Each number is 128 + 24 x the weight over its row's rms, rounded and kept within 0 to 255. Layers, rows and columns count from 0. The size above them is the row's rms in percent of the matrix's.

# layer 5 MLP down (transposed), 128x64, rms 0.228, rows 124-127, columns 0-63
size [ 99 103 100 102]
[[141 140 154 162 111 116 158 151 118 113  89 121 117 133 102 141 116 172  99 158 108 109 122  86 131 106  79 127 116 120 140 132 109 135 171 129 151 125  94 146 105  94  93 125 147  80 165 109 150 105 149 129 120 129 107 168  75 114 142 126 172 131 131 139]
 [119  96 118 123 135 126 133 133 178 103 126 148 136 117  73 107 112 121 119 185 111 136 143 142 104 154  82 127  96 130 101 110 112 147 184 139 139 142 159 161 100 102 118 164 130 128 114 135 157  98 131 118 163 135 130 142 110 124 100 126  75  91 108 134]
 [103 128 184 120 149  82 120 136 180 106 131 116 122 137 138 133 160 164 102 135 111 110 118 154 105 115 137 109 108 133 113 135 142 165 144 160 144 105 127 139 149 127 132 145 169 155 102 118 162  60 113 108 140 125 157 150 149  99 136 118  99 154  84 135]
 [142 153 146 140 109 141 117 168 154 114 143 129 127 147  98 141 151 120 130 107 105  80 140 155 113 135 165 124 118 141 160 127 121 110 155 140 153 110 173 118 109 106  66  99  90  95 148 107 158 128 169 161 131  96 144  98 118 105  90  94 123 135 104 140]]
# layer 5 MLP gate, 128x64, rms 0.395, rows 125-127, columns 0-63
size [108 100  95]
[[119 124 134 125 103 123  93 119 163 116  94 143 150 156 167  85 137 136 162  86  94 117 111 139 135  64 102 108 132 152 120 112  87 106 166 139 162 127 123 121 122 117 158 131 119  88 145 132 155 125 164  90 122  88 122 146 141 138 161 145 162 142 130 122]
 [154 170 125 139 101 159 106 116 114 148 106 139 116 109 120 121 140  85 137 137 146 171 166 119 172 131 160  95 111 152 108 122 155  93 146  95 102 160 119  86 139 146 103 103 169 108 132 143 131 140 125 150  80 111 139 113 119 121 145  98 145 133 107  78]
 [115 147 122 119 113 101 117 159 157  89 135 144 139 129 107 176  94 131 108  88 143 117 180 137 164 129 161 130 151 122 143 153 162 141 139 156 147 147 184 148 103 167 125 111 146 155 123 148 168 127 147 156 118 131 132 118 147  74 109 112 110 149 153 122]]
# layer 5 MLP up, 128x64, rms 0.362, rows 125-127, columns 0-63
size [104 109 107]
[[ 98 156 121 112 130 124 178 157 143 131 122 111 120 141 108 150 134 109 120 150 132 113 143  89 119  83 123 135  91 112 122 159 138 138  83 138 108 111 146 108 155 122 159 106 126 111 161 152 129 133 150 108 113 103 116  95 160  77 110 114  98 114 179  72]
 [146 155 108 144 142  99 131 107 134 136 137 140 153 188 123 156 121 124 120 128 104  97  80 130 102 116 122 176 137 109 103 146  75 173 135 128 163  85 123 149  98 107 144 113 129 105 133 108 156 117 136 125 193 102 115 116 136 119 109 124 141 164 146 117]
 [150 162 153 148 122 140 107 116  96  96  98 124  74 107 127 110 193 137 128 186 149  98 116  94  97 121 135 171 137 147  98 105  99 144  70 117  98 123 133 105 131 108 156 139 150 127 132 123  95 132 117 126 149 119 124 119 138 123 137 165 132 142 118 139]]